Part of a small language model's weights.
Size: 15 layers, MLP 640 tanh GELU, vocabulary 512.
Each number is 128 + 24 x the weight over its row's rms, rounded and kept within 0 to 255. Layers, rows and columns count from 0. Numbers have three digits each. The size before them is the row's rms in percent of the matrix's.

# layer 6 attention value, 160x160, rms 0.101, rows 88-159, columns 0-159
103:113128129132145126125115129164136129133113111137105180125123108105134090135190127126140170074116111121151107140124112159175136116155113094096088161140092121111076164128127120156097087124133148138141120098148125132125110130113102167065123097138145149164125137156105139139160142153117102091142161128133133163141075155135116120104131152122123120101126128148175137148139136131127107126138138088127108174155110189142129134095175083096103145129075083146119157109124140123122155116134108
119:102134129140069108141154127106141150132121124120105161133168124147112124126160105123147131158138123112162159112143102125126120153126111130149127132133096159099149113126169111105161131102140139107104087154128148096133143134171163118162141124143141110168153076121163127095165131143107158138137121138097117112081072112153167122117181137125126087120124126145119160132080114129132143166102120157124130082144112150123168069126121189108146111123128123120142084095077155154131116118110179
111:125155118098106184139143111163079131144166137132178152098086083142102128119111156125121147110158123153157101178127097146157109111144112117137087132144094107167111085130166144163137098118148124123113147155105111119152137116118111096141111154148089120102133109163096122176102120102143120111115102130108105156077081105132125147125100131100117109130089103138133151102157111147148157154120145117116107111177104123145148144101162099118159092129146106162110136181164136135126138138125131
112:131134123117126118102094164179118100147081163107148151186114108137119150109071110184137126139124144144149131136146131122112142143132166154119161137146145107107131121132115107087117088176153096100103172108091095135136127116149157140125167164121086105150117155091142116133132137122135160131108124137188115080115171162114148119164089125118110120130108112161148120152091115154119168118139105127109120129099092139093122167108108166094160116107122122125096118135110111129138154155099115
120:117094123118103088134126121111149141138150108137113144111073147140131161083109126107136128148127118146170118142143158106115126161155102122127124116140154130161158166120132100133089136116090098115074109129112138135168129154137128112161105140080168141145116156153143118166127153131151123107142108150114127118167155180116120089154133156174135166121120111126102115154100108132114150119148134108129155138136075123135124144179170124089080108164088104140115132111173138103166081095140087
115:131138158142086098140092139123113155135162093147079130175106082153133096160110116098118170132124150117146107133121120120147139137124087130154145129090121173143144164134160107152105133141152087084163155133149129135149114161109139160127128120151100166132115133142134165112124117143175115081114103164120096085118191129117105127083109120142153167098130134104145123128107129111087124104123094108102113164143155097129150082141159133125131082125097146162143130162135110094147105128118128
114:154100136156153126115098126129113153084121147102110159147147182141130086134163129105145151127139143116162166095091099143129166115131147112126132109141131138116148149164104119105129095143140133145107147153139103157137145136138127113078115137130117155128144095125143092131121112136147133151145096085136123092150166132156124157102134170079115094118158113165111134123102144171108112083074109141091107134111177123130091091164166104113098136153107146151118090152184119104142117127155091
109:163142099086123153111119098123131124140089135105146126117162130110150131085153119132103134141139136126081105150134118137106104124089148178159173114107151131108131152175144111137105108157093128118068152146099147125157139092125107153134120124093143124153138108112125123163119087111130178111115194119077136135165106115127149143094136119103123089085159126124163152121095093103114129117132159164117170122139116133122120141127135080178131128116129127131103174160167149135156096104109136
090:110125114103098116132111127147147104127132155112096079123123129125102140143146103129102107157106127147123130157083096157112127139155103109116157134121142160138155169100126139106127138109114148139122138100094109130151159147124143143144119152158084141103112133103130158121098135159174146134166158061077150113110159148176088102076103143110198098141140112159086133105126138136183127177119105137114146110128150123112131156091098150115120131151128129125163149136144146136065125137096122
095:123132110178144130130132095112096124078123135128161103108146133151087156093124102151123178114115079163112133175083080078126103143152103138137151153095118133128148145115153122135127153157138118166090163162154111118123179109114121154104122132121139122129133132141091146145116136164110144144136126166135163123106093141113094078155114089133135158136134138133117106133101162143129083123152107098109093113171120160091085130131154123145103130111123102148121175136133135146096177125112104
096:141107158142138134126132127114083135125092089103062122107172175151155097114094133146161104115122087105127169126157143150103086135134126136128155119116159130110086139161113121139136144124137123140144159141137152117159097094123143095146105131137122173128096146183152136117113152121144118154139132102068098092103127142128145135141163159179110121131123135142157142132138116169129100119120084131081117139144110176094132157183137115135133117151127150150117084160105107135095120099090138
099:091106103126144112094114108130130161109160168112075122110136147139158128122105142154111144146144135145120087143124124123150146129128096095079149127114116138143097124143153100136117061154165150086088134154159130161111126129130140103132101141103133097109093140109113099115090122152144098154109181164129141112138107150124153151113108119128090113098132158162178126135108122180130176112088132124076141103135133167145128097153131124157122128148169102161163130104110157148152147083131122
108:132176148090127102130158151144126134095126125107097090127140137136175114114138151120141137145114164099118114162119118141160111090141109173109160118137160120100135144091141145137119131152111112135172148129168137176127164164125160098103135128114147117154111124082126131144098138075119162145122110161129087123100158096164112097092134118144171135090164104145185073120142143119104130124125091094143088136143138106180131128106126127117109107121105150135123122155129077155088145134105122
107:110151094148121091150104115121090133184104131136128142134179147147127121134109098149136139185149127152095124123164132162164104119156176171104107136109115144115124086135076097111130207110114063137108136119129138151117078115112165104143155151141121166153098128148129087126132127115109119097112093129123124121161118124124126103157144122149119169098154116104104133139140158126096106080113107146114149117132154140138144105135177137133159133104166104118144106138135119162141140114103108
097:141114135097144144143136111120128161170131128135151111156127185176146104135124135121121125106112093201154143117166077153105134119120139116103130095150104086126104074092113120144090090115145110120146070176133113134142134117116111105130138141153108099185120132116135128142148122147117141106133151109171099107107062142133100115150134139136147117122176081103106140173127119107132116137150154096154139107139120112153150123122130179130148140149123147097147117159120096156096104136111161
090:114129125108162159162155122108098128130131100072138116137112121113129130121118106148128168155115172089110134122133096096130142173121128098149112147077119163123171130157078129144118134130146152096100162105112112134164131157143146097110055126105147141102153128099121136066134162123155139130170111133108132135160157133143137159139122129090169159158099137086139153120146154115091124107109151148146103126121113120149118123111158134157132114123094118121182079178117126099159129120101136
094:111185089176150145112108098130121123087095112111127106114136172122157165102140142138131124129133096110122129129151137147100129132097129115084128133140134118138209122102111179129115122126142123108123132162107132101138129168107109132137153119127131136113137143144167182095128139126143110093111128123120132147144181157068125137163160140105095093137130099092100100160138136070105103133139099141125148145138146088149095123162178135097149116123114127127164156070130144147143129128095126
103:154149093106103160146171085112151103112140123135123105127099117127130077088163135095096105153122156117128138141111119169136095096111127141099140123138132154173141110132158121139123177131151115103146123119108138121135141098149135173120127114127157126140155160151152093198085087138126077085133112108158124116162133142127110125115116131124117159156146081126155140185079127155110108118148128127152117108136132115135125144150121111113168122129135128109121137116157172117053111123175098
096:171143095110154165136093116131145153117140140150111111108073139143124120133133156112159159131161139123173143111088113129151151108150139140125118152155106140129138125138129114137085114134105128176149133104143131150081086142141108076119145153092165138081151155085129123115138120153122143115077130095112090147120156070148165088125138151123136117145141141117171135117134101175094087122181139159119174151173149118114120138137111130108156119150121090124114128126103127079130128129131090
100:135154119146139118087135106149143107185106131155137145096095127150176080126109123118144139150124124108114164153136133117111130123108100059193127131139091109133139109071168152112108112084132134131145124112136141136139163107132154175131130102128086114125150137134113153111119140064117126153111138177181130147105152179143115141148110131126108127080108152082125129097154107152144127132134141130132092120117143155160148137166162159103115107154128129115088131147081116101135126139139123
104:115107152102181133141150121141097118139122139128169124122086120090159108136109147143085153094151179150154106098175119080121113140183199143135111083130125113117130115152146117129119118161085088115142104163112139134158144127149142103119121124114135143124136118106158136091102140132147100110071107102132076138176113122118144115119121136129153120138125117146092128085156143168130160110165107166153148117168106102117133149125186120134150142139121153117108107133106131104116170126121143
100:087134135150107137118141107102118120048136117081119120093114116135135129145128180117159140159149135104148111093128120124165162155158096131114122170135151183137125096138157136130145116111146110104089146112115116110166134104130104175140120142166148148113113106140162159108091137096115107130156160103139158138150166122179093151157099140126151164099109095150139173141163115061128099112121106125142129102131141131120111111152104107080154097141140149144099127134154118127124147126116102
090:156130142116122134108125116118140107149143162117140145116131109127118122141133200107122145125151143109128167146112147151143135129115134181114126148133130124169150103176158090118118129131124070106088157113109118121126082149139123143129135144122128150082119119115104122078166145106123103129122116150153075124134139154164114144132149166102118117073111117121134116133131145153118197089058130155120094101163161105133092113127160112174140142131074135095107126130111163148097119118136171
093:109110135149127120102147062127133128150133124132101111092147138139137125149076096098095126170145102135096111123090086134129126118092144144148120078134156151099162121170123194139136101122140119119096154174116122133137140188146153125130131088107116128146159121132111145144105164096123098117131120154155126086156174155119146060138130108123114127144132131107148135159114147147105106113123120106102167110149117133137118110094101143103087132143137148137179141116136184137172103148138108
104:146125152112165121145128122122123147141106089118123148128182117172130161108093128171146092174163140173170148115155117086126138142147175115110128109142102123117157168092121182105146087114108135161080095109121133111090154094134086137104153107129165146115148129099119127101145104141091119124140120152107149132139090094106136116158133137136150153134139144076128109104162089135136109170126114137133123111158143121086120143113099131145122145091099151105149142160161117163145130087109118
098:160132134130128134122137180147092102091112164115136127124169115169146138094138145158124106124143115127131096109100163127112121136155097090105095180110108084145106139122172146109151141130144146143096083129131105087126087117107103128143115140138135148126158126159159130142155113126141089087157187117085153139119109164102093120128110169118129119121160179110143142117126115109095118103161124145143110117150126151143104131144171179146147137131139131065103082137155103146156138120120097
085:133105129117124088133141144139153128127142123102162166116144108135160160170146147108156135131103141124182144081122114113099109167101156127128105134087143135095122128110164127176101129115114145153151081106104120129134106158088175113126096110124137139123125146165095150129147149117176079121150080137130121126109127122135109169123145118152104127184108155092161103129154144124142105168106103105108104141113158106127085104152132173153122126166147144095090121129128122122135141074161173
100:133113142132133115137099144135123132104158100121126152077146172122110110132146158145158120116159135122106125132125116094095125136147172104105091154126097121109142151102113129133105144143094097144132132160092160105094180063150122143166145119121139131133175154094107135179182100114133136132094117106167102131103087103104065142116070161124152126130139139122150146166134145136142099168149149146142139146127140139067122126098170125163109135117112143143152104149087128126112124110129126
099:110174128134099107092144124098127105164176182141145149131077141149151151155148135144140124133158104120148095186126085123157130155177097163143161153146154112112108122131145156143152139119149165144107128096110099111128063148118109140107158080122146108138082161130168108093094141131114116129100138126135162125139098111102139126142160127108153109102133124119118102125080119112139132136095120138179080113168114136149125115120135119106133077126113159143116116140103092096141147125112116
090:119148144081163101149129159126145143106094084122127105119128144108131128137088156154141117116103103086106113078158144088121125167097172098141122116111064124133165163084132127149129119129091162126116164130117178124146139106119151141121112167123135153131154131136141124189141112149141118148127103119112136144146191152129129101114134133153151152115135092103114165104090115160114137155061088115127118111155156142146143108148124133083093165101125133147092124134142144120156115118129142
102:102156115134141095126136125189096125118158102070158098097095137146120120078088126137151132178133090140081148125161136131110161127095076154146128124121127150172118158091159126125118110123138130110162121153123133133153117163136152136125104132121134155122184160129157141109093103124123099151108139093106126168121133127148149142107120096082116090158124154113120083136108164102108140146121128114166143088109145161161097141119108119167138134131123140166123146146119133143143099146116070
097:169184189090114086138122183114144109123089130121155111141101156122125145139100126147140147162131109103138135121126127142098118159126173099081119156111125144108127071111123109132142135178126136133089121157126153071142146124137113145146123141131129123184153110100127115103097109140138143130155177088107103139169089102150116126137132154083135088142124134094156153135129148101166114129129106119130170102146089126097148129138092138173156129131141132152080133128150106118110124134142108
095:131123174107102144190127158108151146111133121108158083107173124188111110133105112140090121127137102095155098119085042132137142147128150145165112115137106131114097157091128114157125112126124141101124121134152140129095088075119120117126118128212136142113121131131124143152140079134134127124139128099098129133146108145105076109108087123125159138150117164133112142139122172134137110129161110134093131125142128154118139136144162152144117134110083136126138094103161115170137141128129161
094:129086137127115145113136152150105102080114157111107149090167113113116119064105131117115161121125118097138147136138129152120155140149179144144122137142177115165097128127099145134112119173085121134107109135131124099115039162095165139139135120094122096123091157120156123130111127107119076151111113126127158088135128145137127131144102157135148132085149161118138102159169153151134124135085127112187178117118115127108101121121147138146137117162126163154113159098102112111132098153116135
089:121128164142175141157135135122140104129153143117120085136097139127123136162111142100141121125128120133113110147142122120114106145134074118161127124120131124146148127078159144189150124126104066139152140103164119158123135088099120107139109137127126105144145134119139122121101152100077152131137129142069138149113125107114120136172177122092071150089147147144113151097097143148132130138148060110131117126138100141165075121117106140160142132155102156073182140133116170129116158137162140
099:113111105112115126116147142136139107163132128147128107159123120144139124175146189149134150122106105120135110112107159126122121093152129130130156137100108111083113186136086116144131148153103175123132095139102126139155126097123089127112140146125162079161139139168078073083141103099091158102124124152154088120118127132156137092103130146109132132120178134142104117084159144084120133090145148097129182103141126102102121126140171147139113134159115118116157141113154108104178163128155143
103:104115100161130141150167127101133105109114097133141128153110146138139149128111194111157112139149111146150095118123124111113095160120117146140070124113151130079107096124162108126096147130122111187134105099163096102140136092169181123125127131142102142167093170112119117165105098177130157119100124123185110092111109145142105137139151091129100118158111136104118158154104158127142110141111127153111131124150158095127162094117164136167139131075150155144123110154129081132117118124117128
091:121141170139164151093184138122120139143162091131113102121149162136108191128120113097090132171116117133093086159131173120104090116139092131138132125100113103119153121128117128112131123127108120099107129107147117133178155142139121132123124127151121150094138129148142129143164154098148134098136119116180146141104155163099115122126143126090143141139186142140130117144071123127144128116131144096144144073128095061131152139139106105120156164052097104100138113138166127139118101123134145
092:144140121184055092145123126117097137140102172119133127110166106114104121149135145126112125073153131134093146103085122132128094152111129140109131174145081130128147132129183132164119143117100143168136132089145122104148132085142131155133164099146125132184111079103118109123138149191104148143133127107126147143145100132157096129150156119144111126107149120119160087112129118120101162161145118103132132118129092087154105132100102101167109112142157117118115143108132170162163133099131121
104:100103168151130112182127091157137144145160151118133114085098155116143196159122122131126135098167117141142126118115117097123082121120148146165135132104108158149136113132080125125151115142141152133089117130131114151144176140106133132172182148128128104154155126115135136119153090142123139134109134132115134130136127107166109112066126111121140127137144110074173122128117092177107138120106154147088119114097132134095162089156156138149110144136058100102126145099119145110111108081139156
107:151135088160109153103145121119147117088109153127125158124092130136115148156165145147134171124136125092110110178147129138112114093103116125148085167116147121113171143114136130180082118118142098124127125173149101144125144148112129152149132114126087142169149148128113134137147102104114149106124145075097153125182111146117095171107101124068152132126177154091122165162139138124120095124088173113131129089103121135123119143107087131103105132085149077123150119158134147127116126110129151
105:121153107106138148116151109153136158139121092144119131126095148128140152125108163117115142163126155137119118105138116141153123133118072164116159144109090151110138121147122158090125129077169150150149151112126105114153178127132192083112138125150110124147136103114150131158164073167096178117156091117151100155130135120128152114138117097116125133117111131096097146109133126144110090127091114117129164147134106078141105098130090110156131100138153062168141155134167120182138143112132099
104:122135092091113120131106136138149117131146123168143119083102129152133093136146109135124114156137124090175171098110102138130133158103123085128120111111102093139133110106122140139143157091198143113139129134152136134116099120152119107121150117094126129102153151191123119156135139092107103100150155106168133157127134135151134135154087160138148132180087156127131137102105153092158157096133094098133106164112163129083076131166141118139129117082141159119147120131162160139157147084152126
099:105094150123165154134126131137103125138162134156091130143105145115130156142114097176151172101122152108122084147124126110168111133123156138121111109168135132133131093122120118153112118132136109171148109112159135137165093163139115144142109112145068120144164125128106149107141116108137107127160131116124098143109145125151162127113122083125087095046117126159078138143129153116131132094115133106148124108123156093159159074146109143109152138158093149108141164125100115157134151090149196
098:125164120159116112128092075131108097075105074131115105154141115135129110130106117127105151138108148137150119119131144119177082153115166125110143094126116065122154167148133131131115081125133127163106069146135127168103123150105136146114156150136141122111175105115152127135113131110139117109139109139138082113145102159121110160142129170166136117128095148130136132175106122083145084143157160150127145159147157126095103129149159118153159155135082152119124159120079113122173125140153126
099:133083111103118157115104147125140122185087162132093115114185146104094145135142096122097098128141104121080123132166173109155096158116113144114136110121121116103086167128143122118136119117149156136090202133130113173086133098111136106087148101144125107174164130115124098129135178189156142126133142136115167133146122122138099143121135131079119142109127135111102119172122133116111113080124152110152156095161129122155129114090089118139143144116152100131113150139115142135129139152144113
092:154142070154108162139094083092107110095162154142102117131135100121118169084078110129126132132143146118143147106154129131128107163120140128161134118076116117126126141128123151118142176110126108112118129130163103113171134113157114129135142162081094135128116159105120133132155136109145089091133173156084141135112159107118105093128135125177171170129128143137141091113144145058119151085162146146131122143126119153131131122144180143123150128143069121158119135113134144130084130159146111
103:140128111145141077116114108153151138137166141163136097114118121111114122135125145103107153153108137112148088141138147143115100139133109126117153130125082144169133117092109173144164135100155123149136117123098172122106094113123161100107134152157185124143153128127136120138106110142106110143092150099115132153142106099128132142177135142065165154160109122072132158142108187111094114073132135073091134129104129139102128128116155100075168151126131160142127182142117125137127093121155133
091:093126137085128135141107101150092117150162107165094089098167143139137125106138085103143108166115139121107145137141113143117108135071130092123143135127124126120142114146087141080116172132104141144119183108112110130107136120112129125155150132131168105137125103119086081144091116112099138102103159130087117122094131174129116176113166139132138098142146133152122135094106138131138124171120145119120176138139179153095137150125144125171182140134135121133191144159122139129137090109078140
096:104155116173124157130137130116124134092139135124142110158151137107122114097181170143089138123102125122119171124131109124107089093136133096161110129126117138136129104084119140146147147104122145106121151124119174118115156100168134105101112118076144117068139126117100179136160147108089161094096163157158107134163146134132094158092129124156163125149144153140129157168138129115143156133071147146102157104141142136077144167130149116093115155099160146107128123174106132125105117087121140
092:131136120110150138165090156143122137127116126101107131140173081115153154138128106137147094158108097131128129115091156107113103154109080092150099128142091107115104140102145143162107117158143103067108145113130155148142156123162114123142153168126151117161165114173128109149087103135148121159146158126131077106110146134121164107106135167138112130179102121158123139156093132144114141092116148120105115130124091100105128158100083134132144081161110101171147141123174127145116156126149172
089:142172152126167168160095135139131092137128134136112132132099165133092146113106124128168148095145070107100159163143109127171181102088139085143101085188143132118131114106141128144131122139172122116146075093140157110140130128176143157084111130132117165151126183111104108111148154113114127103140106112161101117130092131120095124117169165117112139126106132141142130119142145120162111106103126106148133135123121110112159099158106118129129090107095096137128159150119159145107149127167101
089:132160117105119100120109142121108117136100114146111133120097212139118120093173125112149092126170095086109160125099107147118146153117127128137092147149125121126150128113090145112135128103140173107130136160104083121145110131134123132162114152129159097148112131103158137106111136086138118131153122158134122159143128121128141101109124158138142129092123103130098158108167115164090141132174132118150112071132119140155115117121202167143112095138137080149106104110140134136146173168179095
098:109153114132125137124140141123080104166126127142146121119136106147180137102137113165136146128106120133151136116096093115118107113121091119101178119129105112129158171122135115109147117163131095129090152110107101174125096134127104160110137098143103150122147126128165111154123073166151118139163144131167158128141132107121127109157173152127113126125160141152096099155169153188120123111141095152145134094151132119107122059148128135136172104079157088109141116140105114135096136108087181
092:099136085133181113150102126133118142151100117143150089177111140141081094122134100106124156077121113132138133121144125098108133160120110090143124158145141149109127151147175178172133178109118119102157125121127167123148167116143125153095113092138132150134098114120130153136130169124114117140123097108146137099117125096094093117142164102132112199145069159173110158115138164092105142116120156135089122118122135163150113142134122142117110102126157182128150116127109103129097129101110132
094:135109110094134136090167145112101068181166167154144135156106131128125153129152129146110108077147149122078136168108165123169144149098131118126134158128081154110104127122106116089125121098089125159100075086183117135139105109115120077120118158101127146102177146115139139120116085136103156130140160148143135115128135114133104133145101128137154146153115106147211147126109155125102131146127145119120159088115135118089130140118116143127097136146152151117164134134157132137109126133141120
101:140132185105078119148106121150095114109092177111127122120135120118143183128140121128123143105172127130101166099130140102170125123119137145128117090120103141101133150165132161156133125097089172155155117082134137141135107141144112134110162123127130101174124112118106131127121100125123129123105162105130140119166105122091115124097096109151132134157109088097132152147164161156182167147098139156089144126119097076136129170123121117123141151132141128156109121152084111096164181136155091
093:118139173153129133098124148136152128118174138119117110108114128153140112132160137150124134131161116103143180147136146119124118086137130098157162134142160115074160168102135169114100100074068107122130143163096145086128088093104118098125143153166149125132160085096150107121114136118097143117100137129079125160154110107117125162149103158087112119106113149099132126154142111102146095152113178109170132138154126148164104132122122110180145121094139148115139118149117161126114093112134106
100:115098176179104122137145135157105100155137118069162131109135167118152121102097138111129145162124121114142145116136104131128135127089182093149130113155081155128140077104136100111121116086076143083176130131135126144122116127149133117135164140157162140147106117161141114168138149164115123136149133091134140112155130131116096095167117125166158100114113131128073114185059140134103167138095123109112117137117157143141143140103148127108113160168115122119132112150128118132107095142135130
102:105123123142141108123145155113131081130135124126156127129151187116152121136153119140139126103096193072141144134139117111101125131120135112108162142071114105168093151112088133118110131115163145142104157122133115095105157118093109135117121099122145133125063117146135108123103146124146151137123132158152144118199123141151103131113137121112172096126105159108085122131148115075169124158091099139092143127134147153155154145097095108098104138140148143157077172137117172158132123137121105
108:127118078187145142160127134128139118092105166136133123111153130128122153156179096112123155150125130084113104129119127137147095102109099137191139140142117173114140122135140163121106148089129115149126157118134122105114070108115134091134145105132156123113136160107080131128131139107078124132117161103134181078150145111138096152150149112147140123185110174160151145145127122124143122171110113111113129130138133114076120116175110113130116091127152153118131102128156133117115138082149066
098:133165165113079121121072139118116156110139121189124114123125113124105114113139128138120081133097097135149132142133141123129132138102124107110133135125156150149162153103142181142128107149140142126130121138094158143113132121128145146128080123124151106152110093102114139138157139119151134154097128122140096126097095099150129132144160124151156122115101154138140108162139115096057111158134113143140067160129168181122146129080102093120145128129167076088133121137079201131132126109099149
095:152111109144104127113114098093148170138071127109116161163148143181093092132151131124107120113139130150111158120132114183124109159096140114091136124119151135109127126117165140105114134138121120127155125108124151147123107094140174160133145157124175113152159096159105103114167104147113139094144123120118138057126145122132134142132104133143120081133108185062156155125116137095123177146112118121081163132128162134130133104072116103109115115142160161132109110090139152123143098123142138
100:113091081158112138094127139117126081125119137127097080138132160131109167153085162106122102105115136107120137125123184119119168160127143123121149162137122130126128134149167124059135088115137144124130158134102129093125113082104151138146122130171133123161121161110188148119150132149142103164143136122150102114153117144151125083086099139108112179130113175094142131104084147142126170146082129166097149145115103120101142154123079126114166118100102151122127156114130126120137126106128143
107:137136114134129146127115116156117139128095091113142094141151144115145110122146157111139130094105124092114137137177160159124151119140122090133109093098154129105153144105156140130102138091120120142169151132146139188139133105106094108091110148136149101127117105086066096119150138141111132137134120089152114129139151140130106145131132136088119148143129144113152112160101131139194096116122137089074159139093119149165169148111137125132105162092142104213125120135127101170092159108140157
098:133133098198091161165131113131126139141114168129122102130108123128085144136161121133080109099142144088117119126098130147116116097145123111114120121078126079105129142132108157147160088147113131130120122113104139141131129192130080169102126053168098100126126109136145126121141141166166160102137146137144140132139164146158110095091112110124150124111130127140135097109180099159187139140119138167119127104112108145168125141109106124092152139166162103143131159134130122103141150105129119
103:130148099094136143141154129090142117083101153146134126147128129128146119124139099095129120132102094122162149168106140138094114076170154152137134080166162130088147108121098095156133098132126120132164155173156129138132168127150106148147131110117149086149110112136178103148144162100125167114096110112133154110120149108107120113124134115166145175123170099137119159099085109127077143139093124141157104128101123181133129140121087127101150127148172110110147121131132106091141147096079138
093:133112174103156124123141138161182134118091163092113113122163147167151142132106145165120125121139148145132127137101112060111101169113161113084123150080178120109136154106127128106129097099088164093153140174123078128153142152126130117148121133143158116128084125137173158158148107139105099148136105164148113132154123119096112108171132133108155119154134146096134148100113125051115115115138120140122103118137115090136132147173145124161104093125114113136138145140122131091135153116112118
097:141145159137122117125170115170156091133102170168122125087170075153168176129138105148144096094146100113100173128136160066121146097113142157150117140108153170114098112113163157127152147129088167120126082158140101137088173123135138109128138115114160114111137142095118119109116120145125129114116086115067107139128161141113110093075099097137107155144130130143152102125147103146132136099090106151146149137157121119129121143126170137136126129137129137131110122116115147139155098153163120
114:150145177096139119133105131123140144105083123172154128140108160144125136123125136127134137154124094112129128167108095117111187093154119160104151093172081132133102146168117132157120082109156144148088122149098113142104165142121117110113090129166149086163145114113137127131129139121090160088159127138055152149135124083148163138117122114113143112069166121110128120130129066115155122137145129091122143099154134110125116082103134123140137157155150103105115137129151117163131108138147130
099:114146118075122086138160153144110103113163129108135151171145141123139163106138105139136156128121091162114127135103160102093078136124152165153122134132121187153136145156132100120167111084134184118119093143103124164156147160145114158123139101122143138157143131163156153063081110135130141111162122180142147107123134119098146116121117113152143135149109148122114101080109118128157132147117142114164108111141156118108154121143150135112096133117091164138098146120082062129112125115115137
105:140108138135138153141159131117173192134114103092132106135074125103108126122129138126146073156109153126138093174148124114104118119153104129157178085128131093161121133166114106128143089155145126098129146161153127146141120145123110135141105133185118154147097089125137082136093116123125136136123166103109130174137128145135071117140146096134083118076140149115133166090127101137090115115131146134152128138149140130170098134173123145102158116132152112123147129112071171131126117132095147